Each number is 128 + 32 x the weight over its row's rms, rounded and kept within 0 to 255. Layers, rows and columns count from 0. Numbers have three digits each. The size before them is the row's rms in percent of the matrix's.

# q: layer 10 attention query, 128x192, rms 0.0685, rows 0-64, columns 48-95
# k: layer 10 attention key, 128x192, rms 0.0672, rows 0-63, columns 48-95
# v: layer 10 attention value, 128x192, rms 0.0658, rows 0-63, columns 48-95
# o: layer 10 attention output (transposed), 128x192, rms 0.0651, rows 0-63, columns 48-95
q0 109:141131094084141137123089108135116150154111126039161163152151139125107135105179128148114131185123073122102082136112199071172101154105157161145139
k0 128:138122133152157100147176071061203140133103150102106098162178103167031165109081179151132124135106117118154157131147130116166161084149119126095130
q1 084:154185137156128165110131134113107143152099101122093143167065052117110044156111137143148077132090095082098149127138119161037185067113091151127104
k1 090:146162115158081130117093156201098122173150104150140152075086081163097071185101145126125132096128157156147150073143109079136086180128086126164121
q2 095:138129058064145148153045136108102117118116112080099163135083117119138129140157126149092089173124132100116130105096129195107188181098163159083147
k2 102:146122102116144133181126090099146123156092149079121091186141111121134127134091214124106127171103129123106134114108125138130159104120106120063108
q3 093:129102110067117140134143157102122120106142129122147155141224074148071168123168117117130127136192100149142129141133124086176090117121160134113128
k3 090:154124171171113122146150110152099138113086145093094142123127128143073098130145101098168122150120057097154102133128113090198156115104156127174138
q4 080:123116093110136131121073098086141127147093120080155157128173173134109066147245106108076094137153099019103088077072154115139147143150100145120142
k4 096:127136109144125103113133065104183116151099123116123155122148115164084131139069110086094141120108125126119204140094130124179109097122124082100100
q5 117:152142073108137143127049046121124149174083089072123128109126164058114153127152125147092088144122099071087077130033179124116110140138131142111181
k5 124:160176101096131148178121047084165170139099109086108097173095097129084126116097162116098155153129128114155206161123176160164196099170116120094167
q6 075:095124140130152110112120141145102105095071175144119099119151116173137138078182145075137133129135073125173138107199131196133057110134135135069122
k6 111:113126147124098086141105145164090123136156137176125148145133150094226122157186123150147100105122077125110080101161139108093092171106117124186143
q7 136:138117066101157159139076102158121112126091081068113160112153160095124114104212118155105115171124121053090081110099143182109100143149120162134173
k7 123:153204132150152160148154056101134154139068121091124104203090094148070134116106186126112165172083096142160164133111182151150135108128107099102167
q8 074:178137053121141156117144133132099138122079114130150169114146130109112119089184135161134107135119123082050109114109188089129131109112044164108125
k8 082:176148126125107102147106167205127165185160130127152110157071135105158086172198086119146115137111075166137079111171201066137138148038101100171169
q9 124:072118154138126093131183183124144126125140179166101129123160116155151157069063127092163141096115200157158127120126102122151167141113096090107101
k9 077:108097126102167176129155167110062099092131158147100158136148096142130152112149077123162112168125163108111121115158129178116171172155166160088128
q10 099:048110206130091104101098144106127108105133167157095081148132124149152112147077095098142159090129178170152152180195090150107143095095123090110111
k10 097:110114180079092129101134166155110118114150159153138110091165171102209115132145066161144142109141141147135065147096139145113091157104166161159106
q11 085:152102123099111148147119157105137125195167171179103131107127100125138136154098144104127164129101180121117162123098079164108212112121108103087078
k11 095:190125116101169120116106178121133115170186106133118160133103130159160105156131126133137122192116173082069054119152191116099131128123096106109101
q12 089:135167132139106157105133162187089129127120151082135144126067092095128068118172099115161122156074118077129134120113149119106182137120122188110130
k12 100:138151146223109132071156144131119141156156118109137161143111128163154052136135101167182104176075115143117093158117137098091140141116159174139155
q13 146:097122130107104121110161154131126107120124179154151064123165130148136159084099122085138151064133138146136158137158096077138134143102106084111107
k13 078:102121142095143133127139175124111134120189178171100111072173147127139138149164127095175119110088182075167153173145117128138145158176156177083113
q14 089:082159156161142133104181171176108072110121147105165105206144125135103064093080186104198189082119125215135132123150123096151103127091096123169098
k14 143:106101141122099124099142166196104122166138118125150149122141169124160103144132053159169151106153145127114080115164145123056109174085163116165117
q15 078:110143090107128108089159159147127146141137068095165161152146147128100112163132148172173136130124154130097094123100164127151117079135114158158101
k15 091:147162142200131144133125116138066120120100106132128125165088104138071140180129164062136158126117127181171187095210101179185108110151121116096170
q16 074:153140118137137144058133144124185198143142096168137140102067111081148071148159078164172068159107101137131097129090107162076156162143109147165130
k16 075:136150102148113120078138052129187133120107122089089142131062094091136113082104131146132097193125092113126137093090154148116184146105108119048139
q17 115:113142131112140133150070091126137114111140070065094145125154132105159152156171123117098154170087082101102094136109182154163076114190165146121136
k17 093:166161108095154116114098088090135135126062101079169094169131086090110150099106199109103172143132065123149167141152161128173094085123154113080157
q18 124:168142105123158129139093042143137162125122070093086193105078142092135111143163128146110116182130111086090091117069200153137112147153143125142143
k18 086:145108109122074126124086106138141134177117114098154115135126187108118086111118140135091120121121095140094075134150169052139074099071102096210151
q19 102:195167079108152129153125126139131099111138060086146167138150126103112103143183113164135077174124089118085093131121162123106123102126151145163147
k19 070:144176161118132107107130101192119159181133107118159129181131099124088105164142104074126155153129103150151127125152152080167069116136108096168129
q20 081:122165178153123163129154139171121083108082118141153067223088139156096149146094127228167145158130120210102138133159128129131081060080107137174150
k20 078:176095134166120086080141126169114087145133121165181090096144129168185127169142113187207169154109107146182143083127153137116095115097217153194143
q21 085:102108142126099166116079134123167129093095125100117137153147111128096178100077066138132075126145192108129109146121122098092171171180196219187114
k21 082:161141130106144140139160130052100133136129140148058122149135098153061141126086136200166082197087142051106114136108110136067174106163119229109151
q22 104:159135043175214132114132103157119137160107089079131188106103150114133124132222099140074147180125087110094078138096162129174117108152126104095166
k22 084:124097127126140134178163152165147144148070137148133127172123113104052062092161164123139160118106110191155138121106125114141090090074083111076177
q23 080:141169121127115159162144140129109161159148144111143074159128130129100152160144166162143185114110103151130090091131110105165094164149090079117141
k23 102:151138131151114072041123134224131105182164104139159148125157182132149065157144058116146121113104096075091096139181135095147090155090160082194151
q24 079:153124119104131153119121153075141125146106105096098155155164103103040144158094120157141115142102087193111073107129111165109182114166149195148171
k24 088:175195090141152154115127054085133144203067123072110115166131094118103141147138171127135098159096093114130104049102149127153183125177150167082160
q25 107:096169116156125108095156143131088166126132147124166147155066082123145072131096114136216150123101158104160186132162106137088132122123067113125081
k25 135:124129144131092117088157153193092104138156158170178153092106181116222090132113049133159135127132111097130109083137122134117095213086125091148112
q26 108:193133116135138157105093062116141125163093045108112168136107155118121168166075106178118112147132094127074098149092153081112113087156169156193175
k26 074:146159129139101079135141064110209145172088114106156092152130156105126127103110129095126143090115145166165153125099177046155090101095098059180146
q27 087:172118107129110123114039083146136151175130106098106115117069141117129131145149122189142105166169155093086092074133157132077141147132106134152097
k27 081:161149157138111074083138108075152126172107137155131118199120131129112088143058152089112102124157072078072177139149108153141129170108082067124153
q28 077:068178179150114118127148138156153123082124174124120082118105168151176109142147135077114189116155101121172153168154108150135119125119083073129088
k28 093:067091131100169098116107181163129110144213092159145126091154188136148069127147072167148109051098166136105084193146118098122076128091164117173091
q29 085:090164065110119137125100143140136152167111110103093093075167105163163109166193117121078149155094163118104115082132089176111148130152145117139126
k29 115:174146114117185133170115104109140128145117144107114154171113132124109137104146148090127123181118118119111117134142108188163162082154099099033137
q30 093:162161096128143132103048080127154139138116065069121118122122183109140064110190072148108093169162094095093064100118163129132117142136143152160133
k30 113:125131156151132103111131063115180147137095128130106088147120109163065148121073150090114132119101113135157196115102118118159141109146093065099125
q31 078:133089132099150136150122131110126139099103115242062110105082125115123109111147118101161125135158159086156172165134088170109152107140130187118122
k31 102:133140153139103148124089217165097147114128131128153121098123145091105081187165159164152096127111123136117114118067117127119093116124059137192105
v0 095:117143122100103150084094124182112155128105134112158140122092112102111097116124160161188200143139099160176104081081162123097142124126150151140082
o0 106:211100122128112101106142112138128177149181124158169106091159156121118146164142148109134139105142106143126116135123161054160120115145149093124092
v1 097:130124104160123110142101119145094086129114168081131129155099132153091111135124134135138171130138123155123160165169165086180130152073137161179125
o1 097:188105109149139085126132091116085124165148150128176135097099096124119110143123127098138141142106125130131099109138148066185069126144116110179157
v2 088:140196111149115079110088089182109151125129110085213113107102111117113154143096084135099109123197089137141123087164163120127150098166162113104132
o2 089:121141112182154148085118117137090186103143101080074144186143136124098123147061146136196116186099128113146130121151067156068111103126159147087077
v3 089:149114144098145150114171120141151132132100091145107139128139151189152140148104108130123041114130115135100162095161075112148082144161128093096148
o3 095:064114133134116129114149157128123113090096095089099118161127134078151082112110109180134130169098137125113113115150122180084141085104144173165112
v4 095:110133127140162109105098116133120089080119135108067150148110049147151169122116141127138170108089143167094152189109128106107146126121139195151111
o4 086:134119178162109113172111112097057157164123153127149120128148065201098087174072104133130090161129133068129148143134178070126106114158086147114082
v5 095:147116168119140113053086112127105115115121136163139160107151116127122156194099138125104062146182123158050080176136113097171038172106058091194119
o5 081:124116104145127128075139091163143135120110074124144075089132135104122100098162132157170116141100117142098132096160131100037156094084139175172120
v6 097:131124106134132140177127105114133191194128052133131127122167120105160100140117128118103113132148129173120104075174112095170101113147125084146201
o6 094:095129152097120153092144114189101129141098110138154109192073233135139101148121150091144118100147094166138121097110153135105143130140135172144071
v7 096:103128130057127117161149166119037105148154190138135094135166117089133154159158135119159071136119126156167063124093134138114072137132059136149125
o7 093:153109082047148102104126122132148091118160147201123090132125198099198135091094140150058139093100075087137123077131141126156141153123118079162157
v8 094:108131096099122057143108129159071164139169113091188113130165147109095091145094093148093108129175103167123186117160158119180116110089127080196108
o8 078:088130145143174113129167160123112118134115102118131172154107145125124115142108092110075151135129126170110174135138114120110103171052134083108138
v9 087:144133110137118135130139106136197134093156094163112127103143118221145124122135122156122073123118138145100195055158097144115157087144125152113155
o9 087:097144124165140117120158197146137105117080116169122168150143173159171095144125123176132140108153138162104113162185109135089059126124131088151110
v10 091:125186128127154142151112104121154155166202110134106115120161089077173127143136166095120152115066121102122153070170115109133098164093097115113167
o10 092:086147147125094123096160143135150124101120134181088132086135114099099106105148154105179129175158138120140091123123177127094085112107155121206131
v11 090:117126135140180132111099125113089090084149088150128086122128142092163127151185107124108162097144117120100167097178141090118110126169160113137201
o11 091:168131131163113165169156133166153138086123043136095130149078133126091089132110143154124070067194094186129100170165106187107172138111132164148137
v12 093:121164111070097119134113150116111145115145164115167108106110133116114128110152142144082132130127177135127080162054148122084118102140124083172132
o12 093:111178095159132142099162125111120151046148106097097177170160109098145177074122108121094134102121113185169161145115104129117201132081134135084122
v13 089:158122120138154142145209086156136096095151071126123120121148143107137116155110061162081146113116113152095163072147114151145112118105101152127145
o13 094:125133134086124136099172158168144139151132114100128153144130086137115085120080082153148049131141104150100127148110121137149106141145059122136111
v14 086:109140115128112106135120112128144136163136175143173129159119128109162174106154122132178159129120081160142102116111153182128122092147146161134075
o14 089:155125138095126122140056090147124135154107145123162108143131106165142132125155182059089155136118172131141089087088134073168159125111079057093162
v15 096:120143124107121087111161162101166188113089178063113105147151108119135176105127078087153124177146108075127143159133118128178166109183142091166143
o15 091:110171078118124127134128186032127085158157166131148116142120063164132120148088143169140142227131149110109165106140118154148133125107093136170094
v16 097:152111171093105123136151140113212164137127118169076206158194122073108136154149141147102110140142115108104100114148138187127092171111092081104146
o16 099:171151144129128156227144138169145115124155119119124202160148134085145127075137199100087139154040154119137126110086127195121114145101135181124119
v17 105:106116145077137100092105123164149133151119157110121166120155133159124105080129133139114154137100124120153145105053172125146149144115173165136075
o17 098:156124125116109124112154144109126175140173131159138153138122105133172131125134112136133145130130191113166136114115161105139114143108163140126122
v18 093:113169154091117141095152153124145044131136184121060184124154132105143138152159172140162157154061109133160087139091119202175159124163081155189138
o18 090:135091168068168092172160187096111142145120174154155123090162118144156128163130158114087113127098142146090101114127127144105125140139125112122088
v19 084:096083136195115111126139128093049130054100208139135134119134164080142119130060137108088197143157138108159130161061181104134118135058131101141093
o19 081:172153107107099120165125145088131121145163134127225088111119160145076143124153178108142089148088152110129174139106144136176114155145096124042137
v20 088:097079138128162081179145170136130107107145135126124057136124138160113157134130088190165096113162077117113111082083145134091093120140127104195120
o20 089:161159087174165144079111160098122147145116160114157127112133047148128120127116083124125139177100040103183095104155133086175118091140112093094111
v21 095:142110180115139164092176213181194128129087111095089135127050167154117076085124187164161136143077132122098110182151125198133104156116135098143165
o21 093:138113125150155138159139105104125114125125139118142128118136135133104128093128066104113112114108130122095140102133119104146091176113084163168085
v22 095:118090107136111123203120150156081086152100156123141159117140141089157034140197115086117243139146116109159165154174201140145110126105107096175111
o22 097:159145093115094105139138093096099166153147149120168099198128150103122066137140127134165094177126142168132133108128092150132075100148124124119097
v23 100:107096124102087109138113154131133095200104176105161113153117111147121122095115111143154165113172139107186090152106180141135162108119159168115100
o23 108:192101131153119110172121094116130158140150164128132120099088136119146123151154115071136185118117152153162119089133132060190118122161111071070140
v24 086:131132134141096127181163104104142169117145136168113107147120129178152137127097153151141107125158113132143173113099129116174103126115166162138105
o24 087:168072089096140135138081099121134095152135136091219121061115072163100102172108115092096098165094146132126141093066148077115098147109068057131122
v25 106:181149153194140143109157127126148178124130084130106097143116113137141115144135126129112089128115114140094103124170096137118106117179146068109149
o25 100:086086130103083127147084113142157089119076124109102127128179112122140124104099084137124099144117090174130118120131110161109158125096134185159116
v26 091:143158176161125146140152138117129123103121103169116134117094141127084112114158105136124068122113125113102121129113098136104114120172113086089177
o26 088:100107165101071141150109130150169104082096127113053126105120146110162080131118097170138121159154100146105136129165095173037142141157178178175128
v27 093:111115139116144107141196138092161149164150090143130137128181183129164111108110120136122100118133125162110089130144107109125063119152159061104188
o27 091:127109157132099154080139117166143127079081101103123113144098109132092093086066122193144111122144130115117157115105121126075116144103139186197145
v28 104:155166131143134143085169155121191072091125192167115092144183140065103126131172172164124120138100118140112070130105065115103035139089099131110123
o28 105:121153137111130095103141142146129151193091176107125116094098123137115172120169142141112103126166161134150156099171133088148160134105138175138148
v29 098:124118117114109104124107112191143101144110163114128156132101131158123124110125138124152161140115130097166097121121138157141161149116141135168084
o29 100:173152150121172118133083129114111147184169167147187143093121097118130133190155120090126181159117134164114092121141150083157094120135099069103134
v30 084:108112130112105073142146122145153132126148129148166125097158146154099102149090066135126115129142140136143181133150119092121111086174161099158163
o30 086:088179144136125143104134155104080104110092092138078124135139169086166081122110133140087121158124129155087139148162159191149120150144186126149139
v31 094:118136125114143174133100143170167135143086165105084123110153153135121051022084177103136107169137118120192133148147181183131166115127097091157112
o31 099:149135130138117113138093144172175162124084157122181091124107101174148148171146169052115124172113142160162132148148082143152139165124117141095090
q32 096:063110182117122085128113156127119154141113153142163136138183142097079159144170110098186110087143155150097129108152169128206118166102103122131103
k32 096:084154160071090129152092162100112152126178114151113117144164139105091116151209109054109114118156191095176130147133140187184131129178124117146124
q33 093:152121114197160103166118146150109158155159130135171102161109123144067065134176140148177128176106111163113077088131145085132088127113096099102136
k33 104:133143171092100108100108122166153132151110094154173131125122154117088104166147108096153127111152071121138117121163143070160092160098072113135114
q34 100:170102098115144178147090096159104113052115072060097141117121152121101126101168129141053162159148107130054096082111164136153109140145174137103129
k34 079:060145126094139095090113137123179173120176116129182091153189142146135149077133140154106143092142154161104107113132168106086043108099089116107093
q35 101:135165128156167090109200139154078106161114130124114163131144060056101120135114115174166078187066150151115083088138122144093163157135106198124119
k35 103:138149167162101105126195105156122098161104125116133188157141103167110080096119098107149143146135117145115111045145136157107113145194088127183127
q36 131:184152132162149132153098122123099174114128082141093146143084154157114102180178127154119120192160103113097098095112133091091091050141151118148155
k36 096:117135113175135136139090161162114107118139057140180144125082168136152107110161128199142124125141155182098125098123141149136062152105176068216152
q37 091:134185105129127159103196068126171112137139119116091143098150190085073122150218099143101123112185127089143115055112121133106162171145124117159128
k37 105:115126080131123104181156136156141116097158123137155113088082137147144081091138180190100096129146169136118102089145129115110177115152163096106078
q38 089:119160108121111127125144127097133131207094138181112131141158144192044197155102073108167117151151200140166164113109086138146181101111047152070066
k38 098:110101082125164098209145099132102103136168159172141148102137100164145140119110132156103096192172133141125175056114129195129167140173107118128115
q39 080:114129110137128124123141114133069098152132082042115131121133085042101155132095119113138104128112103116137125127111173136132149100124127137084165
k39 099:119071115106139129151168102123123129133113214110118089099209155151158146136136137102118102123170138142123116051115110114123119126121139158156148
q40 125:118155168107111094124082132105097095132138179178147116096154112156202205128049124076126150051145133095150159187145095091114078121124115064153084
k40 089:109167175127135138132080110103101159089098103132059153128110110122155109105106137075136136154109154064197157162126108152152111145119073171107128
q41 091:180187116136186136153122118126124078129111141080153140170054129116112104148148093151075142149115128126064074158112165157141128115098174111165140
k41 079:121121132165135097138134140087137127123146111121176089156196156108220141109139164118122126177159155200098062110121142118134124126106139144117125
q42 081:131127132139171129127065159120136107079080169179137068118133166158093113075137105121155103101127109159138170156143133192142139150113084121072100
k42 096:070152161118161103124148181121132130096109136123143103114204091085114117107183134110147177099109124146152133129128115086129076118158157139033078
q43 086:147129124144143139113048083122108108163107110075100141145085163168135125183086098180178191088138110131125152120113116137105123115138131136186151
k43 100:133084093152129103123132078098115098143188141111143092075171159140184191140097139122127136126148144167152160053130120118093098139153136175141105
q44 095:175144176134140175094135073164139058127128098153198169142121104204132160117099139189137084165156132159101133110155117108100073109144112200151156
k44 090:080125131130079061119162073170107151137184118149116103104148146148119118075112097165126088120144094182119097106133112097088125171108112105161067
q45 098:077123100132181083156168182073124151157199090160155167114170163174130126155119129162083093195135121131115109140126109168146103186148129113054122
k45 107:161098129138144195184098139098108127097150086094111157141091160092150143160104154112107137133112136111107097147134140183181140106149180114107142
q46 082:132147112132133146092161151157117094150153101064145154087205164099133062165192127048102171124101124109117105147088116158137114095076075114128170
k46 086:086132132172086099147123116096094182147112143101155162220076098173159111146163128076155162154122124144135129120209162106152105142127102089090143
q47 185:052123150101130118116110143140134102114135207142156064102149114146151162085071120087175145052128157140170173172164116108138145147109108136097095
k47 088:130159164117142148138123119111065122109135144147055127135155084123093165178164115071128146151100124115159177113093094189144153184160100199088126
q48 113:116086130065090072141098122170153143087156184171123126154191139147144181149052136090146128150100107138156141146159150124172124148138095071152110
k48 084:150139191083155111140115122131113078097127168117113105170120100106096183092158093121104181139118118087155125126100133146152111153153096143088132
q49 083:090105152076116093082141157116138110142189170119081142096162090121173095131102146112144137086074174144152149190200109131101109173130111150151106
k49 092:164140176115099094195092102156141094170137162172079113148126190187172146101113142099113132094118087097135108139161101091136141082118075116149115
q50 095:160118073140137198129096080140145112152145082118139093127113180092111159119194109118126127120215100123111095147127082139091145082138202146130106
k50 090:070107078089145160146083109060106112129135137185180135101173165122079151116166115129058118134130156112079118116080124121120092119109118113149119
q51 095:191151145135129123141073088143090138173099120115129112171109129176152196131088136152134120181116118134116091130138131118142095087168144110172181
k51 079:107191156166107081100099118172142150161127105159152100103165145156158102109127119117154101065102103196104088172097115039152060111098120115216123
q52 087:064131126144118117076106150078159131094108115172156180162166132155101192093145122101105176111115139125149154163192139101131092228116110099129147
k52 084:208180163165138189087136099126099144133153138143130190090139073128114153161140098089114069124123108073125155210151082147179140169062126121153120
q53 083:083156179132131139105093183093134066092123125084151141131078088141144197102015159195152154091101080141096128185129080103121078071131175105080113
k53 105:140157180140084144084099121162115148129084115103138142133138106155097151193048116144111093127098116098155178186151144114138095136097141117178152
q54 101:131118079143153213180062148128099115084112146180122082119076129149111156104145108171125126139110113117139143071130070146105129156203154116119089
k54 098:141137036108153165203108120150161138105141117137144102140140145159149153067117161150136092164134083125123160098106127108104105087120156120128131
q55 111:144071094120169152163146111091138101076076101120131139110127159140115143133186123119061173115191156119109113131115145151118142069154182117094175
k55 096:169098070177186144173138130101149113168089119155150077140194160143139142108106115132100135079159072181077110171164130139151099094098179106127173
q56 088:130091089137127160162136143101151105120101124161122088163162143134092116142172074138141164142148148068128109060090107150150116108169165150154106
k56 105:158135170148111155138117114165130132123093075121118119171082092116070073174149114151179127170137120165130166112122106085167096104115123142125149
q57 097:150106122112141171153179175138123136089137096110128114088079181100108111114128096186149113146208074095134070095101134175132140133136153122143176
k57 084:115119048100123125143145101110150113122115141123197087112170141121075139140067133171130106088120101108080108121149193074059117095142127084199175
q58 081:151179129165141100125117109132149137122141142125150113060131135153122053142172094101084185131127128151131123087156186160153132166135143112145163
k58 100:134133130113124182144112133149138116122124147152165080130147199122134116159083083118132173100136087136162153130154142042177107152112094034118113
q59 097:187149163128123155069093089138115122149147125071212159150103096132169168106084149178113098140123078103102134135156114092103102083144128156143111
k59 100:136174101126091111075103099158115119167121134081158124103142131147173173113079120123133128113129109126129102108123156083119084118143070101167090
q60 073:100072144135080131145148191143174173101089114152131112121127133150093150092087091149095111152149108143091056106089144137082114100114136135100162
k60 092:122120092112128076156187174096156123119152119185119098112198146151142177077111120198099141081129179083137097107160141130117161121172178108078131
q61 087:172113125106144116151100130120148139164131083145109183111144142140216142121130205130118129139146168104147088123142103102100122055156110078125143
k61 117:104112097124161167193137136112132092096166140134151120081130191125198148134156141122091120118125178114106113094142091164116103152097160111127126
q62 113:110104206083089093113116148164109104177111130061141121127094076122148170090055163077181115110112155115161134146185126062115126111100119126125100
k62 107:138161200130046069075151140157108118164133171106115152084121127142092128188138111099139167129125116129134149119151084105112111159106065192170108
q63 087:077116182116133122110148133135141088114127165137123140092149093115140095092068103073140072108120191147159175162164119127104174166105079172098063
k63 076:155184182112130075094154109108115147128085142086098147122148108132103178157138097122158144154099155120166125123083091152129209086120139198159144
v32 102:140098125181117118135146127118113096148200145136139144152094137139129056158095170098116161108108232126098074074145072103116109144150137154136123
o32 107:137092126088087133109116139098191142152180111145121157132079148151166120150100117106084124074115111096130119162155070067118101114118115084097073
v33 114:115155136149076082169126097167149145132112131150116103150113154180111160114143101147111131142049086183177161132102179175114159075127106141102160
o33 108:103097171200090146133094097096169075138122121185157154144072152174112176106144128068116114110115118120128161144095118107097132172138148154128119
v34 112:126146130141154166134140116153092130116110135140131143146170095131145160138136116135127159167170127164120134150161128156132118135205175124121170
o34 109:136132126163139096164154065123072151108130119126139138126154117136120125111171131100143116103135112107110115200128102123101144144144183141123166
v35 107:198166089097126087156153085125099150133196151088152120137099154163129147148150141144101156147135188151159112070149099079088093224131132155105145
o35 102:084157108108085096085132101138129172155124138091202096143138111142084083090150089168125141110081097158168180111157159135113084159107141130100163
v36 102:144091138134104084069148151138145114086099121142112113139054118089110132147136167126062111159182101167108139092118108135160161090168193166117110
o36 107:112091134169158117116121078120097092138134108133137111142119142143093178074112143164136119096113056109153127121146105110154100073163123143126120
v37 090:113122168096156191110121152107146177189088127070117143146110104087164140107144155121159130142126090128133117146150122146151154151108103070154134
o37 088:165119168112079074124122131177089083132117154147126125160146097110132113127127176151169108123106099135075112161164135155137124132089121154182131
v38 098:120134126136122079148088115145151157201167167160101126120140120148118162135109121117125077093045146081137098108133153132127097125117124105158148
o38 095:105102111104158066152147129148106135106127165140114140150128095115143115115063097104127155093069143130124135135068141084222143124124085103161087
v39 103:125136140107132131114095120107179158121144100117097105129114076124152143126148080118113132114104117128109141102107155156154118131078144087077118
o39 102:162115140079141120110119136149093089194182162121139175173111127143109108116182135162163116182110137188144144095108143150177096181076086158088107
v40 097:168131120173105074149164134130150113134154139173141129110101144162135192116134135106141138148128131172107124126134095112119097124223160136131144
o40 091:122090084111123123189167163146102104112193125147153160117061156178123120100132087125137077138158167099122104140125095104142081129142127073103101
v41 126:116116098124143156134099128171181206178134123136154231106122126124142178137122102127160151134089082100132110116171162155147109133121139107133147
o41 132:128106121130165129162169153107121109169146200137200156150118098115160122117064131139138081160080134137111103097114168113127126120093126113153086
v42 098:138164121093134110157152175110099112144175136176027150205126090121112095098156108115135141115082135102114114107112122150157088120142084134091154
o42 097:076090140104102126229114135139132144119156082125125075121095175090125082124107107136131146112097106125135118175066124199149144135082179119096136
v43 095:132181067146131120145123124130174180033111157188103103137135140132106148142087062116085175143034146138144098067091096177126169098062067140188100
o43 098:108092148148169153162078130179163140160127066091168129092068151146146049089097135102115099138151109101092083146170136133124109168056161138087093
v44 110:154134116127095127063143143129120081022110137189028110154111093070110065125113118155157164134166146166134133121136104119126077135173180168192118
o44 108:118078054076092123075115097157099097150113116126132099109144132087085133092095114089122109080111117095097145167100175136147161143162125150095124
v45 088:111132122120120085157136101153183181149124128125070178114145135141190198123120094115084101099088089127129147133142152170160077144094116144103146
o45 091:160100170158139114128137097158083138181147154094170155130154077145127104082102133154130125162085183125148108051076109093107151148121093144156128
v46 100:142121141081112134135129130138185157149096132136042158111239077104152169168132133124176159165158058097113115168157143137163148093183154152160161
o46 102:114161165145135167105114086151181194174092125106148104161133126125119142122125164116163090098115153084140152171147160098156068173163083199080079
v47 093:146125112117176123123138117131099027094087077184166150098124101144134037071123143084142067184167119150149223112148121152155114116159169095147125
o47 096:082158090151176146112149168060142166126112114155102152122129115110085207107163089142105152138164145095158149153147125119198089075117224131096122
v48 102:175114086166156120159145134137100087113122124118145139113097130160140115076131091143094205112124192065093102190099125091126109123133126104137153
o48 103:117145092148095175109185130186149121135114163127118139130132165086186086049070134117132165125160084106079116145166134083126132133189171090151156
v49 105:139051124092064173107123179100154080152157097075116176201088173138174190096112216145155126133066100083130102199105128154108093120137146109107163
o49 108:178181105112139112120042177145118120163127180086169109113169154163134089196143151111088106095062165133162117160111150166101149112088096145109199
v50 109:094050165113184127063130112147088069094076151176157130127157120059116074151119107148176092127185089112128125130090148090149124136181191109177106
o50 112:081113099081108087077117125165098164079051120141097123146168087085184069095096114150141069115072102145095140146146120183118118127172178125135125
v51 097:155179085110086102185143143133101136127156137147122160123057161143110149081127150104097190145114163168124084127149081148102122119154110116103175
o51 085:198113151173122113181122117133091142118101130100175148114121131157122156074069146132116172094086067097092133173092143076099112129099180074129133
v52 104:109122129124082087170136130157160201096137206136079115148181089166159129141137053125113148168112148181136107137141183170184117139101141119058101
o52 102:169126142154128125134061146155220043107110127161165061115146135150083183061124106137168131147147096106113149152085120121137099152079067172107120
v53 111:164070158144092134186108125090088085125148155142214103143107115185122131137121155129094115113144149132116138121070126125168128195163202093099149
o53 105:127126084132062181095090169106122102146158186140176139177115129099157111164132120146134163156172115109137193180120090123140141140127089103127094
v54 081:138142091100094145152149111118177168160122110160174105124122135076123095070164104142094125118068161152140088132123155175082153128132121108155124
o54 076:153100188114118103112134097139174130174154158129083094142103129147115137132111115140139126164083130087145145136077094145168172200104119108088118
v55 090:172104109168162104129158146102106051113124130182151132099133145153077104132101172141150108116118124129123134110125138101084113103167126167177147
o55 093:141107130130130142180116141088148128120110129106165127106103176144102113110150100140130133147184081115143103173129121084158117096140142117064099
v56 103:149156079071131119123158103080151105187111096078124086089077099059124115123137135136116182123117122115119083095138131193111151148173168150130205
o56 106:139147162147131104143159115187128130130119117085078134077147101144129146098085159099174152154129029087156149084125113115099118149135099139119162
v57 086:147078164163087145107158149099123106128121121163218085159135107183127108131134201170147130099200061144118150132150161151081159152185178114189157
o57 084:158159087120078100118111137078112113123166104135180092149136108151135152177138095123073132103163174153112138127062086043128099114117149129156175
v58 090:091152131128136108132110130119135181201081135167151098087153142125124215161168110108091091099114083113135123125129157138165128153124127114065127
o58 096:117129192111139087140110072101130127113103160124049151089170097117147128122098095099114146122087194119128143087113131107129186153107080164146118
v59 094:133161101071167203122097166156138158091074148095210173132128106120129163117144149120139165099156140105113171186134142181122148089115120051123085
o59 092:156164131114102186164134156141121104169142135162115117094191122103124134136121182102140138188157146147097157120136141171096230124114142078134133
v60 088:136166116161108124141122147115125049073113120150059133136151077138134096128108175136152111145170135151113161135125065139113106102170171169163119
o60 096:141116098128097145135129156091143159100136103169141161157083167136090164120183145134130110079160072123126122200112110090137125127106124099169175
v61 092:143080109092076135199154128125175137153145140152146064100072154101110117102145163124089162102094142150155081063119155143106175115143091130126154
o61 091:123115175134068093175151148146113086145181106150132090145131179118119071104152167137138111111141125138201163132106115128155073158115159168118143
v62 086:119154085203124123156153166105113068061105181138137083157114148080094066146108152143107116158045117114110155107099084139086145056161129113123088
o62 083:116088157149142182105088158117152147129170055161185114074080165144079121129095153185122124107136140118111137165146092173193108124126107135121147
v63 111:142122188172140082093143140156105083073122128182110158140121109094146143085111101144090079141131063113158176165128148095137143092161172131163092
o63 106:089119125151109119140114147133140126137141152124152106133161143122076176054140124072179086126110158188128172083133120150092149142164093112100118
q64 100:107117098104056080147193209141104066081112167164146131113163127135133172142102146126146166080142050147182159130137100128123099124166165135097124